config = dict(
    n_layer=9,
    d_model=224,
    n_kv_head=4,
    vocab_size=2048,
    norm_eps=1e-05,
    init_std_down=0.0505,
    lr=0.00611,
    beta1=0.95,
    seq_len=128,
)
Each number is 128 + 32 x the weight over its row's rms, rounded and kept within 0 to 255. Layers, rows and columns count from 0. Numbers have three digits each. The size before them is the row's rms in percent of the matrix's.

# layer 3 attention key, 256x224, rms 0.0353, rows 25-56, columns 0-223
108:140122168180117169071186117055162129185108116162074121068123128119146070138152083099112194171187113091128132116164079148136142171127114171176114158139094232139156116116123124053113077126099107139113121110122134146136152098167136128141123079167149069110088101114110080082165114091129146153149095134162113067154144118066153110144167126129126113124184133155087049098161137110088123159085121171160142089086141116137133136167097115097108091096130134141120152162095098122141140171125198129145086120106117089163160123152125111103117111141168178135156075130097133109105182115116114073134157116145122104087122162081061126090123128111163179039196167128165195124127156155115141137132
106:108156124065137134079193095061148148111115134125128121173100172144134124084157066094100165171121118155168158100142184161156101119125137133115145195119172153106171138168117114105093114065127165160126080163147086128085101079124109204135132113118165150143160144095185120093116113134207107121108114149166105116143134146162090176114073110103148119099137177097144144182138121133176151074117116142141049114128183136145116148172137167124090126126136134171153185063062137181158117127143149165176134129110100146125206150165148147125155106123133092181149100156093186090077158128131111139126144116148074147076137114119176128133165099200161070111084143108138220089138139130121126130079
093:094093116117088124152121108111110141097143082090146086158117109138156090101186186099085137069100194114131118134161180150076111105115096098139096117112121132140080107089110158182096115138107119102138139106176151120134119113062127157143104132209164210128165072118109143133121162146154141124099153148123195073146112156143180090117097137119165132109113173181138136092195072144108104141150099126156150135098134166183106144147152192179083137116161127112166123130096134131122172120145140098133170111142089108141066107172157138181205111102139126182146098122181134050141183103159087063163116124147107124157086157141156095119095109086111039128091147137155070153098130099127177134192
098:121112128115136170116187125143115115125092190145133115098108088119149139131086103109093131110072165166177160094135106140111080141091177129162134168145139128120154121175130102205103201125114178135129196132165131176117061084154168210128036125119105117094157112103156191093133124106138195170145135076112101140130135096111187138094111113186159069132137103131098176074133124109074082081143090112115143147167111087098142137092140181102124175154100155080150155178106109090152110072104098162095068154159135114100120106131090117109125092145189129143149115146203104066160105045130095129119097145101182134119130111140086116126166126153068150115109147149112092081136105136113102104131
118:141098137190155124188110163113078145128110136127100078102158151148217186139182106142135148140128135174104100110138108122097153182100145153066136133139155056172152171168130158077168143119149089068135101101136154158152056171124111168161122163149133144150140026081151148137156105099138121134091062133123201185119113121133141137166105166098127092115125123157071134130116141146124096096141147134106176061064104106105110146128180139132149136090083153113109122124137125102111107077138139077083125116112151153134118046147119139099136128112116091159078089131113168160203137093182125130137084123192173180099170106177163154131135189157106059141132151059106102144120117160135133130130
102:161082156100157142121179193070180124108115107103153061120115168175130119102109115106151133071096164126136126114136147090137105152142106179116157124175161139145084098054106106141142158085106113126097087110117108143144183091112114174143129158127137153073132135112111111126101026101111083157105166113146172079103155161104167109091161097061137158114156152137184154147148128074169112182099189068123119093093141110113101085192071161105122124113199083134110122138080167151136135120149142071094153173096086135157096130147118046153150115145076158099151112100137130152106111107114104109149164140168182129149119115101147060164126084128126125148141094159181137042146183129141145140076
101:141131139153126085128126092108100136120181146120107085111048134090139114107057103141198092051105174124135093083213172104128102102112139151119134139210117153145154117167109104108112134168109143162110109130158103078184117115206154156168106140175092110101151167145178140090126135082102126185103182131126097168127126133125073158114148154130155147158099150146122114175130091125105138087131054146131107096122138163096114145131069107149125137110152117114088146096145144116078118131113125116137166154074098105104142173176173175098138126079057113107129171112104150047151161149160170197138236094120072148126143071101093109128088093106080155165100120113165132153108141104097131139134
101:109140151146140173126080183117103141126106145160139088180115148088157151120149109115121179108110189039128072098139155143079122056185092123196166158103152128168156100113102154130157133094090188151147109123130152133113101167141122094150146136164118061178112117178132116147206118144152148117109119099147079140093140095111120061192130123189124106048144065156147134132129104101107121180139079162130080155128123136187101093099136174153091131111063090102091149180121071137114112134108122136140161115056147063075124157106073103089123139083064127121115142095140155068097090140084094138133127107081101151127138109163150100144184129094109152168104167175115099156153094121107102135127
101:121085146104127126146130119146120125089138099093139117146108172063166153112124114167085150123163162137167159088136141124118162107152155166133144152125144095144054160138127166131181093102158131134168093112143158157143121149105140118111128120158132090183178166201182109148106083113070139092111123181139166136119176140101105093122119130140104105125108122154131110099104082090056131136116143130138114203142138164132160115237140124134167118112237136072075090127073130153144056134137081105092087177155158146096119206091101082177167123106094150102136147140158142128145123139085185097115150115173113174102167141192083121131165136093180167211145122131146169168173092139141125080138
102:139114156148184123145125145130119142170094096143162143100095172096084100110085171142097128126124159189114139001098168157162122120133100069131102144139149118131144113130075104135139135180168092171121080143105145125128087128149171101111105157139127102145154135116080102134119125153107127134163145106127189163140098087146090165090188073135098102096161222145143095173112112073123129076150138156107130120158124104129126199113113151136103123165152121159068090158107061137121147176164115148158150106105185190129157155139152104130103177200070073113140115130135095137148120068080122112155106081105142152157184164114165136065040151123119138113196182157095149116129103156095145090150
101:108164090163140142168141126117068147224079115103148139111142144126125186100149088153096066092090130151121153154171091165149168155115093177128105153102109097102211143168133102131136078130112150195076073158110162137107161154132155184144084143067140186148134140139109131060085147110156155140118174108091126096124114134136110145114103136139136141091160151119150116131135097213130111145087066095127150083152168081118116113131162142153102119107132141122109113174138144155118179069155131118128152117095107157118128083089093140178173101108081162134151148115185108118125098180147145163106117125201119108125138189138165152146125209201105118099086178156153072111158168136154172151210
100:124139139086096210098083149166122103105147174107126095136098136175144157082155148118168083047120136137072122127171165128115130104081169153094182133112145133194138095111103096106152108115141135150110107089077109175167161148130135138162151068120175104068108109140180162103180158124111138151077157110098134134113181097159126110145117158117152082107091053129148144154123154104098152149162186098152150146080178140149158110088143064115128081176158158165127170139120139107099142139162108143088162099124093167135113130084147192080145133195093123187179114140117106213145092120121147166090124100089119153186173168161082178119118104149096142148119097171098145142113120175215156117123
100:121082150130138087117103045165150076118181149171122053170133073172136158113180205110200123150143137201131126156078113170146104171124184121125122163077208148092143195112130127145116122115160115096105080100096166156180108078107088175165144177111139123130175150157117103146139106093127100083074149139189143168125181122143085116115134115087103119136106127106136101120149090068130133067122119116122171150160144075134177179134145114152089193174173121101165058131149118154166131125135112154163077125112131122174133050114136111146130158110104090095134157128218150110081155089102126138099126138169129114140115125169123121148138151145120159131104145123135119111182141133072105170160
098:135171123187098150058103150147133122119145187098127126097156097113145151193187127107128120161140112093148168075145159111088113097186114121116068173114092120096152125143113209108112133113184153112147122080142110132187113116131132062157091144114111158126105145146115202175157106091122101135129150113113086178125124146121139106199143128134113120129113143087133182086178163096106125166114138089147209147088149193086167145109105103111096103124068142191135106109161059162157137127128182120085146079149153170150153131109123181143195148121152117139080098134112133159109080084150115181139115181199188104144071207117149163153138094134143130136136151122168081119135072096147114161162
098:088179148043145118154100137102133132094132081139145122122146149082177100134154119107146061114164130102077101070137185163140082140148186140152133140117138160056122082135116106155117141111144153137129157124121152177121217130125118115089147131142093144131124116107212030131121128139110176171113107075171157149195111106062095100143117100126163132159125149191110115172149139107194149121131123097136104151115100141127175097102096153133125101159092155076123106178096101136159151167073122163118165111109073105116145165127133146164161112153198092112100114151097088130108129142097157135066094153081098128158121081093114136120117110076088224161100103150130125089141083086052134084119
091:150144110131145101094131138075161134143122117135156074108202113152142184143111135120131222125126064089108112137142139091193153140160138187171084081152120148076157107135157121125112124157162153080131073141155091139084084179143152133157150178169138118118132172152115087065182146123098141202104168131097105149112117127102176131116074176153108151134177178161151116111090136096111129124106189152178139127144123091125155123144144146147133180092173138110126131137115184163201121084089161167144117124170146172135187149062109095079127150155117140083161141209149108080180128112176087102110084103099153100173119139091175100141121125139127168145136174200078130140108179160150147150166
103:108145154110116181152136090192134208192127123129153095162068122118082143131094105132062139053080117119106127134173141149118105143098130147142121130117138137071111085143138118127093103133143078112137094142163166214103127127100149163131178180195128161116150137111134163121108094116129137098126129189075134012082186147081125154108188117129073102149096133148144146135124094171201120122077140154131132146170175115124113136161135119052090111158160150192172140142130129088110131160127097162169160108168137131137164115103158154110175115167161132066148124155062130064109129173117094103185202093105100109118113111090153124139102175096110141134110117090131163067134127142126135110088
101:146115187191112110106155149121127115095112136122155116151214175101124091080074096124158094109129102161058145147139118127146154133107111149138131131080145118121095128132123145146114169059151135152154167107101182182054133093134134142118149138112104155156127121131101147130163151087099058105131111128160146070162033152138186148086172099133182188136155099146125065173106104171135155098123157163144154112117125172124099122144170088088090039171105102155128106096100110035097109132108094095142135107134126072147130140130089126147162127141130095085115126103111125062115139151107121101138158153145115092120184112127158079107131125159114178166188097191182138107120137185075205178121
096:113089149149174095145119176121142191145147149081072115136122121152131148098088135118148178114133102153050159211090078157095113125106103132153099073087118126138102124144113198128144135095122193161130151128084147094085116092141130109118167081104136160119128139132136185078124151172095168123128117153159140133114145126142098065170073172139126165058111122061144168116087131108106106143086130095155114096111175172081183150180090097130095056147101196083182158116126122190150125115105149156107090119099083128098105097121069081122178127118130133100172139138135156156151114121158082110210152106137157069080158091125088093147093175119147168188102123151133127123134119180176089128099
102:108111161102068105091082160136196138089144149137139138129145202164165123096148127114126126115101125141116145154125146145110111107137056092093150124088159082193138108145108149175131082142110132182145100082111171095109113099120152177067137042113144135159139099109107132157131100175119131151166187152137141132123134132116123117096139142099145076127144144116167127115114141101164097093103104069067171143045126069144141058168123164089141121101127172166145096139125165182081140148074096135148152098191203146112149132095126151041108157115112137120107168156104168149083096183140097090113094120132143079107080175085108154144059165136151118173123077107144085126085142113170149155206
096:131151121183162182148106117163087134111103070178140127124176140172123168106154113117100140131136122141094171118104149158133123172133087087114185149052093173136117054207115142134169173103149190111119186172166122175179168079144117153148128108126120123100086109088129133138135099122078167129165131104101121136127109165128084166182100143177088121135194158111171085132143118142182137204140126073172110123182087141136177118174085139160089110136120144086157110194122082119074139152126084185133178146116106073136094100144151139145124094104092158178139160073127169135099082159116172135102118133138130136127079127100132138110164083105146075107084132130092176197092125191102150157138
096:095167152181105155130093125058119095074138110172112162104117117112119140136115148144090141126088151093118131142128176179140137126111175096111188108204049099125150121127151092094135093082119167197129192114112126113122132095124074146125174113217133140137073164121111057153059181097126119168065122156222161122121043132129130160155165114143098134138160112097168085106097114164150080133093171168159146131154117099092157120136086111143190113117137144104159153124127087147169097138124118138123047128135095111084156195100118126165135150119187095095153144145099153155111174143094072178066149111142103128126105198122126130132088109160098092097099130130092101114146108124092111113115
096:123128122053141116113130116163105179079127112122149097135121165155079115155096100074111080125114122096094130197107139149130079150150131102098093106052129190140088108159153080162162085192120111154116132121089109072148093132113115142173131139096164161128136133101134138124166098140165150130108097142086069161109157159106075165111091165104168152107140138150212106106134150130164173133111151127117166132128111113120036152094138121078143146140127089118108070136152097071193087142153098168137142147168162153133131177196083092080159180140120149129047145132133144133108056088099116157137061152124120100179118154166104105077130140167109131126133129157217116164103069159096144078098
107:138162157075128078085137146152100117150128160132125169177133095129120135100097131121088101088149144093080137129126096118152074162107093103097141094107172113102151136091136098092119095162146137121067170080125155119158118153141042077098086131132106182150128131174113130164108104186079073109090105118080105172132134100175193173172115124169129053153199118184099063143160130125096088153110098167081180094133097143098086113147064175128085145169113137048108150123117116181083133126120133134157156150145141075109116093072148089129132142088175087076136166117128162103131087136105089103087120126090123084103091102097122138108181083130102137110134113101191121105145148142179084061145
105:111094109117146155170138137140091113114135113167092168119134095164152128117115131103121110105150133132195135138099163064108159126074141128084171179138110092124104085099155121159158194133185147118162153136139132100137163169115155089143186143087116104122171112101128152103087049130160101151077097097134184080145108207157206168142128144090126180159204089132133171139155114085145124143123103156100128143161119105079106138129149142105143071200103135163113091164126179118145177129116202127067155165114069164137147096140127111154131060150149134115160143167176087112113165146109146079119144107174103169112136110123106225074109178155131156184125087107182124091126147176173107162112
106:140199107101141075096148078184097092145062115154183109085141110155084115092113091099119104129116136089119081066129126103098016125063129103108149170136107090166089104147160127169071130144132156079117098134148137140118127183169225152090086123110058104102172141117075097149070228148150116135167171160129088124113128125134136109186177085083106060116092142112154105146157086191112112112113163134109061135132142118120147135127108140098167136111112162106067142157146118100116130118138134104091091137147118126165121167081139109163075128106145150126138137123099128098079210096123119148163169108154114160089117143101121124145106037137165125111155109117133147147123148113106118139112
096:181224187130159124111106186146111135167126089122145148139143106131167085143132127117181135151149104176222141186136085130143085080146149131158104182129173117132088130109121119139184167156103083147138171092103107094120185162127093183127192139071112157106162184099065079098206114043075162106125134135104131135105155073129136163145146154100145092081065126079166145149113090174144152152124163170145151163123177152094128106163149102092085199136136151144158156095125118140116167147129131153095093113130151161117187183164129145067111124117116108116197107087127088098112109066120177118117127133106142155145123125180117130107128152125147112099077119107098119106103123144172087135114
098:067127064188163163170088121091119084085158075111156143136114088118121121117126146136118123125143103098142081134119118132132151107184115166112125104135185105151142136091061150132120095137127093109129120149166122097176081102100156075171119150116106164081165090164085103113149120131148093124132102109125107118121105133099096087168142045093123121068108046043129134166100119145146117104122140169173123116118148090066085063147113109132086118131123170106155148144170169110141160088107182169121131159144079086147156103172165154125090088032135094139091216108106118147142117051127065144049113160132134159129079165100113119087148182146085092123119126141074112139158129136104127098090
102:110135182141102132114155133119124200133057090193126126136111174127174102080146140128085134156138129103168152117177136152138085111158095058164063172117154111099134170129117080121145137135139150138113147173123109185124212189147102111081164150165138099121128187131176097077114088113134107118105096142078137092160090060078084139087092122175129159133183091148159130129121166110048187117097107157092092140124115153160162117124149141125107140110088128094129145135083124144166125124097209098051100168135108077166133110117096135171142106093137122156130127087141164140063172192114169132118198113083185080138158058147165115110096105138125144132098164134072125138099148143136135142106
092:122115106108114170159113131101119161101140111107185109064151133097205185211088119145098105158115098175119116095128104167041095144112101159047123112121154142161174149130096135115190111171112061119159134131076107178139120187096115125140123157089108091169082105130118158169187153149124089184094149087109142113088078093183068158131133184147125136092115167082172162152110161093131075167166136117150156155149075114083172127114126135117142157201123164113130066106112102185092139085119109074127118108165110143083144144173145080129108158142129102122156113122100151140147151094104156172107115130136073124130093147156172125135131123119154122109093118043129080083140093162153130095083
100:106107176181170125137113124170131121141101135040082082075110125157114091096150147138142113098118192119105101159148137081151130130121138121087135170074119114192169148084083096168096124132114067120171130109139149168104069156090104115047136110161078131109152159092152086199151192129175095085102139123104114168125157084126154122114145119139121175134112153132097174111065153091160157126159143140155140149111108154111128163179140121100119122143110157151123089209128181073142135115105224102075143136098091109128115171171090161108103124145122122166086157167099193131136199093085118090093162125151105113164112115065149118137104145121113093130156202169099121108156076077124161121128
099:138096088142081158142139117132135146150131114123105124058144083128126084106150136145155148176165152124124140116149088112183066084155129094107153106106125134100141101208068130069167135124143134120091173139108105141072111152128164065098134109136134062133107119093154112176116114125174135210120102135116162148149129059087090120115151133141099126103124127175111136159142103139124098180150102094093117164139164146096145150126187182127101100084051101140096159091049146164162149159174195155118074148103161107167120129136103040086136112114165117112150173102182122135168112087167121083077066139172077144129137182138097135128097093134098093133127149190122063086137094057111089119130
# layer 3 attention query, 256x224, rms 0.0355, rows 26-56, columns 0-223
101:118119137090126172172083138091118064113140095102132172106175103113144154153135098128131111132151106132151118149071104144082113181124108089165187070128154172114106114092115139144165161124114073115103166070141125117072125152116103128091091131113186118100069079102135140096130054135101098144157136145095164142100083162071169101111193101120075152173189131118125137152147107191110135205132150119110153097154108154090227113109092100194115067119125160161113168190146127150155116170156117088098127134189073152162124140189116114137123140197130116114167131151197153137072137137168094152137118140148172177159121143110159122104086135142097178059151159138153194135145087131132131132138
103:136146155141102117076090151115146127174091131154113083100136112083065162121096065203107157159147135131153111155170079135193109108182102113105116117137166182090140147206146122126120132082169083145187096166113107133111092063132118154113175142106141078117138148093170116119156058116131131153178135108160096084160154092086097135168158099133130107122087147136104129139083105123161166128124132136137154079112073137085151089079101122128151135168070141162149179132155136099094088183090185113114063134057115099128160150158159091138129075134141144128116169124141107091097120122092133204142147142081099097051062141139093125095170100168110138100117177140144187108116078100069133158085
108:124127101092156130149143141111179170168164067149137041111155129092130118141128113143152093070119081083075070162197121108137150159107091111201094060092086144095084103097081135089108111090156075134124134125148045151108174113130099073154167085162134164108145135140116126144111138094092141128203173159135139149171124099168072094112172148087126156139127170100091138162127119148083194132078142165161106157100179145149147117161095106123125075098165187155154165134142110129134112164140149122126147129104072184113156134112095203103127164131117182090139125119090116120090087161122077109086184134090033091124120154145175113151098145113140124100122104166138114092161145150114149124149
098:080148067142108175155131094129116125108082101123134180103110161093060131172140124152092149142157124134156148153134127100112121050209145130109103112120084125077132141141117143114103159197124132110133209108110109093137096127115150196107117176130102107110120152109084097143171144117112114146140121143169036111120102104114136139145202144095090138149084098170113161107182111161106089145139146118142144184098110184115149143050178070137175096116108118129111149186124171162184066066138141100133127175120134110128059159108083039096137150094190130174085130147151154109045115159142133102132107126094129122196115131135083074111116136117092159144138108117182148132151170101116133146172
104:107154196114104062164134133145070096170113111160113134126114065135161141164188155149120190146140117100165125121105095140124214116153098120098115134119143094137094169116186139154170159143107113150121214148115145116090112101111141086126178130100079123219122144106152148162104184124157134168088093163128087145148123111104114089147104085134092112126113138086120119039137167137101146161157078160121140164165091119187135134096103113103152102129046144113131150097125076089154155093126089156122129113134114150150167133103093151093095110073171115104117174105152139154095139076128186163125126190115160145101121123154059183099175139131097137114079159097118179130140085059197184097153
103:187097112156118173109087121090173111130154138142134157101176107207115105159186090127169149148088121114057093180089109124130154115104120043148128143065123062087150084110123091103143122107118076063131127183111152185097128111119106125125118143121150131172110092104067117153128117112122093103120150113155122141168062114134145095112145144102115145088156129079089109111138148176154125181163132116163085116136068106101153163064087179164121095126081109159097101116156194130115117157091142186105205151210152131120195138120150128101095143090155097200120129148163091126121126167139166116118099165112122112104121153165135186073094077079145122124160133118097104096086113160105125063105
107:157141097135162099100156115123130167146131058104123125168175105204130079137141165157182112083105122122076120150151127094159149165122129118149143156121135135158153165084162129189132143126134138128113130179109125160163097072134053127171120171133149126120138161076115161119106136110140126215153109102133160127193118142140191197118151126106112183141082130124149120202176137134158084051157086125117127163168097173115127102135074167210176114181124076137119198132166206118124089148106191137158105134215124138113141124113148108120094112115159157109159178110099170151132156122131158105206127126151149101133066159084143119120178088187112106105130117144134162166158136129101148116081
108:148097125104160073100075125110134098173132216122119100164100085123078098143204136115142117078078130143156166156131116114092141123088128165137145159169106120148105126147141104150170083168083089153099097123085091127108073159157164111153111122111110194098075129139139127101099175164117115154188204087138084095133133148147114176136139075088138095153162164112135136133160142163161143110172112116102184114078158094161131107095091115173089084154086096137105163183136154133095184146096161081094200101087130111145114139171072135129121141083145115158137150125144128152156111153224141126108110104086133132158157130062182115135136094165094117151074084136155166205109075100127152170161
107:149090102091104151110085157132142166118092172145108154068106129148170141102125123098130154105119098061126156120178053207073116103127197126157137085127097173099182124074164140134126090143099123110135128151129090146166146134139064149093138129166101138111097178184160203100171125077088134122130131126129137073146163164120086120106049109118144107147146118148130133123155184125117127170112174130132108084070100186148139120097076155123172186110107123100114119076203106099106104121097118199111149094131123173137047130115137147168116134123136105144153092172088122079136165180115162091137161104171133113127095094126106170133129165084110061116074120131173125202083177120177134129111
103:172117184123090114130129152156212182065098122164131112112115091118137137133122099113156111141157151044143131109172071119153121129154167075138105109143095102176085174106163170116082177093134176095141130178130075115145093117105196074121083120129117101093168092151117106107132103154153093150151136110127158173109104147079088126151136155132106123147091097176117135128164102118082101126207125088117141118110175193095150175116141107092136112132145096110131051063104122183116163225070150098144125121130103102154113174179083143097070109082124101113161118156140152128126117129155142122181154138048078128172113139147123153144087141156115148194199150119096185103123121111109120133097
102:087125120164120173114155179094153102156112071123149097126156064088084106154086152096128118149056172195149122149111076153136097166096117148108110127162169095170140136127126132094159144129080170094141132131158145159077126172100162134183119205223101129172175108147108147171143165134183113102150088129028155103175070116104135132120147166151116162138126162163146116129151176134182145113160132129102132105173139129119106094113070134104094087053101142098078146080135116123164139092056167077166171154145125171096107143125182160107134184134109090067117120150101104126108126104140129098125126149146119148100134118119141116104166133127113151074071141099211130105042122129117103119135
102:132132184129116109126129149202139067071069181131128164089130061108099143110124159199196190154161128155148153090130111111116152176091088132111134050115060118110121084139158115144103133150119132151072121067139092058113118126094087099043126083126146116109132156170113148119108116128081099143180075135099109138107102124140133139110119154146092178088150182139118141155115166165179163070147172133173129082158164089099126154106158123150150130083114112112104105160119171100150173162113142122115121114113112147126158157071144139155066080090125131117088170101125180029197127102121108134154150112094131071061135113112176116157074114070085129124114134121154111122167101121140104136150
097:102159107104098099107171137157143127141113103112174081108180127149136104118097125108061134091095145122119133117078139118122035162135125142134133162054203144162095131087151110147117148108076068065183103135134124089102120179151136125088141092128147125094064159171125123136103134135141127168098139112145136115222116141115157128133080136146181127136119108177130086168125112149114135117089130136122085094187217111120133109134112193141168162166127086094162118138068109128113111181143121109164134155111120078152186090170123073175101159097105158132063141049084102101082107084116102080121126132062136165102139115145092071119129126064069128118134101060114134114123138164083137182142
102:150119119175214144122157177113128126140143125101129179111184119127146119081132100076075168158142154102123135149146101173143131177081178036128110136139119143175082117126155076143180142097152108111114091169108151114166100108109077120135109119147080141162128081149097139122068139124137102083207131111165121167090129182150133145113109133146094095113066097103157152071104120159119162070151176142129159148175080115154101102168165149161144081143175133183137160152133145137074182101125081071085099129129187159107108100101214145087092126133091177139110093069163140098102136094106127089126136091151134130112126158116094174153139104120137066109145073112099183160080111110194137127088
093:092138110162081045150111099146109189112125131100170139192086208119079112110076104086169105120119115065149121097152170122118208119104127084165103123076176139097139131105096157194130174128127099144097134161102084079161135150179146143140168146076163140105130147102108144151089052136124163095176138128064134116104136110055057112099137151104096118131158158139186116118155174089103115126131067146110176126084135163105126137146171185142128095153112151110119108144111066069087148122127106132143189145117155125084097051134137177144107156107100124160118114061102155145187135150121113112110130166110042160138137102144134186128092112104087084076117109114129115121134135118102160102132
099:152163115122110152065105156133100101124133120143132097139131097106166085100073138138149117171122123146147150146120096186163110130142125141099139054130085121120187181174053141140105090105114130087128107132088101151125085165112108120131103135104118156107051074125169084100162141127118102135108127150120089145112156111100119147152102137146112119145120176076075133110060136141149137156115148024160129080083115162150135139109133159100164098055109161121128100131204071155109122115055170127094060167108110149144126104169090084073086176104130074138121110087140129142139154124150150098059098184128172091130152222218173141140123075121127115124149120108124071146136087148184165134103
102:105122055084114109191108161119097143144154113114151121107111109147126083112152149169099149164108135131146134168148129085116168086143164088091177104171117118184079172120145099026131068131182186162140061124163131207179144141200174097131149145115115093145126131090135126212109152127076117162136095157101062127108154161124134136188086102114143101110091084097127141087096129122074131116120156199118146132116172095133132120120127106137199144086096186183155148138141176129133115112172127100087087062153135132107155137153089124072098101126174127124143115145153162163113105146129150142142106090123167108171121193193116171136125136106094145100090152134121167169125183080128105080116
102:138140135113129107134144107120116087089066134146173123075093077123147098174133121121158140136138092085191122051143131121178146135129132143141159207131110080132125149100063065111129145221192130126103107144121094165085151099121210109157098179142112125145060138167079074121114122118112150159134104128112180083081166119082195198106177143124111113145172154109093068148100123135080154115115080099117177137119186092116101105137111105144110141192162075080145119123090155073184130168159169118142137133121145101124150184097151182136164107141153051103134078110117132125164146130126080109079140176118109115125106172125107116122142112118117118097112147102070125161127104162086168085166
103:078143078174147211058127097122080163116130124147161101126051123123150130127156079096104165135151110101101107152120125100083104131138130132152136112146122182150137165120143075138138091115121114092079141161150099133130131149174093122182194182158134101105175080159141131126085162122168166138063118143087107115139150108124111162105058120198112135099131118100149106116130094175079193127169120114125101142116146138104120138132132130147141135157105053126041071147148099106181147133121125091152098113136092129156121111198088123150141115102146077110067139104194140144150154127089109202114092145135117161123162137102144126159204133199110126133133203046117198129115067161094126140088
096:150083112107134111089140151042123144115129095099113162137173117099086128118084101154139148092129137104131098159197041162170166146100129110140186160135207126062120147066166124169098118111119116096151122118109130093158105088111104139129111148152171151144179128139072147075113143138122117168083144187116136166120160119179157129106117094165076177155101102170167148086082085169080172086119144101054149101162162094083111159075146123145121218117151129152170144113067153145192120138092096067150125153089098104114135103109123102103121114151110132142077093153111126175115092164160102137123121112151166114146079104139138117160100150123129091197149158090120141055141111088149120055145
098:075121117089123120185154070105057129117091164121127127115178114102154128080102134132119134131132124157035102122091051070147083138114094127129075150100177102113227120141099116117170159158151147121135116130102119184115165092145117105106146138092135113079156121197125158135194112161150133059161094108099113171106156138089182134129123097129111096167104180085147068158120130097111144089144175136117128163116141101155127104135163149115037126077178113168170136139135119108082182165148136186138167119131125075126099096116122114107102120139082173111111118117135079132137072137144134103190071111104140123158149148046167203156126157124132119130155169114149164166100144130171181162090
101:100163136182131129061167111180134114134083125091162183131151169106145128086120128104164128126198150187128152073148102129060180164133151142147122195156129145144163139106122143072122100133126133136110140093175140140099130129155134149125167141125083115204148156125127145118095124101111156103140165151168163157190092081188147098144093076144084134100118103117147126154112166097145124125087129126094126132121123170087191108149095142142159116145152138151103146117157149145152202185059069084082097116098055123173188074166187156143139086099190116138161097176086080107139140115073104113099186099116119082093133126178142076123092084132157163150166091154096140148161101118171084081114
111:071154142162086107133148113109131178090148173145171133134221114150167157098089109127143164135139112095162154151180140095156125136122091161153103168126079144135088086138126134117104129129090190157149104178104134152156151105163127117177187135122126095120070127138125148139116134152132188081117133127164112163093124183150151119133144175125179163059082157070106179167174117153167148114098161095161136160151129071118135225100159140098176140119125121155098143087162115044158143119155082112177118103098104153087147092112139163107128137073088176153118109194144124136116090165155154120153124116188165136109165118116093103136123137144109073122151172188078099080122083185056194134145
108:192100093127159127172139145116149160100156126174116125127084108088089172198157101193106149175152076129135126155169084098088115140209110133145133085153136080132112126129168145072144115125090055152113148149139102108143128139109123166156101140146136137149136097102112105130190182135114134091170160102158105099139148077124140152133163125103168152125045132112100106020150123118126116086094148159134161159090108107129122075084147068114118140061172139111126131091087075116149166096147104112150062120145176097144140127100128076176103204130049124101093149084039148189173092113177158102127131129065170145138116126143102122124165125086158169160119149156106145162130107116148100123106
106:119099159121139137131109170104173104157123136084109095155124164177115084129156120178125094139112122093124141166093035135131141107128099091102105056104116163133152119124084146118090147077149096104141120106129158126133155089118124109085148129093103144151103152160185181116116104070142169153104065136147209147143159131124097199118068158117170185119122090113092092069157113050120163144115107136135144164131080094149097181092174176098154121125106117133151156115129098175149165085108087154153167064125158120092172153090104083163187164137144109135137138136147094095112071123199140149106092126116117127126174144122217129164142146108143075106161118216130167154127126212142170138086
097:170126075160094116132144066123168110130197179143208172163169115077147163170114107145094064110059152133109114102132140117138139149121184166085137133121140138151157151121112079112163131145084141103137149094164133123091091145119128112099121111158130095120095105156129140203111100073133111149167104134115234101102120139106124073059138125171136120141122126172107181176133145123093124123116107087108098145170110078195116052142149122132202131051159137056153112129134129172117093196123112136102144116160114126166140111142098163171118122141110091082069190081181150155148173131193117122135122141124148048076131131128094079123092174145146098148169108102150111133122152124143129103163
098:227213147083124128139167156144110181183103172139133156129125067088122118119160081125149091134161141077141114167147230070112096103196115131118150119087176160113154092133113087061123126124097148113100169145122141124128201085146064110078140122154157181149133084098105162127149135126166129146121147134101124188083116095115181144121117167117155141130100167167084106129088128126119145140154096158055131097198105164108158148127128113172132140126148134132116130178103161160074137153103140116161112131112078127123053115078113130156141172157194182118186132117103132112138162101161173106167137126110160091052185122112138150131136148080085149124173166151072142123161113110117126145116
104:123112078167124131151095141131149073139185102087163145084127091132104127146107133134139124114051043138134228129155133139128117134129142116102147151174099165101049110099131116150069121139172121161130123095122077096121129143059141122116126122108141116168128101112113115119118161163119121194094153180125180198083109159076138091182140123116113156125081174145148098091138131188153071114106158163091138135127107084084144102170121122106099128145170105137161103191122111156046126115089062156114162100141182088070089147165123115139105111117084185110150101146122109150164126157085107179178063164150133091171136154114099128094196096090171085092143111147154146173149069116090119114145
096:148150152158138120111140167128152077148117166159178163144110112123103110123090125091148138145150106124081149178170101063134144125157215144118170172114156140093155084095126153142136149086101107149151176079179156108139128130072134134165103126178061152132137118129121131108122063207122134191108147155133138165151127153088203119072113088155118119154170150143142175111145087119140134145079132103143086163116161170159108112138161133122062132083122140139075182193185125035127126177161121149146113167093088172157172146083134079131166137138098102188111143121120089146126124089154189081131173143153124105185139214156096094112157125126073117140164081121130189116101166147156136146092
097:168138130109119127122171147090139144115088146110119092140074138147152115116182097122136119175124080127147189133124075183084045122086130103067115074160116137119168109171123155074137147113152122115095108121190138158124132125148121173203129147130150118171109111095116145081139080148137110178165097205137061115136104104170178100162109113110180050116138167174128136141124154074139101125151080144116084101181175168114105103091124135078178163104094102183171089093106101153073085094137127146149143142204169143111083089131138112198115136122132118110181118087129094112138114125114132145123129160112164091135139119181107173090132101109110123017169113144114144177136096143139195136093
106:133128184073174111084161098134129139096082133099124106153143130100085144118113142105110129104156146056143134155074075112172161155104124151202092127112138180068117179081122077092152104134100130102150168138194124165123150187115115141121112064107053076137133159128109131111133140116077104110134169108152167059088124122168129081172142106173148119203107115115134157151103152151188113117147117172122097144104124139113105139139142122148146127161130082136147165125183109113124081089193105171203116144186175128063079177190113154124112191122092178096111084151126066136152157078119084144184106095085106144140130152123125137090157121086188110107123132149127166098168107138195140136109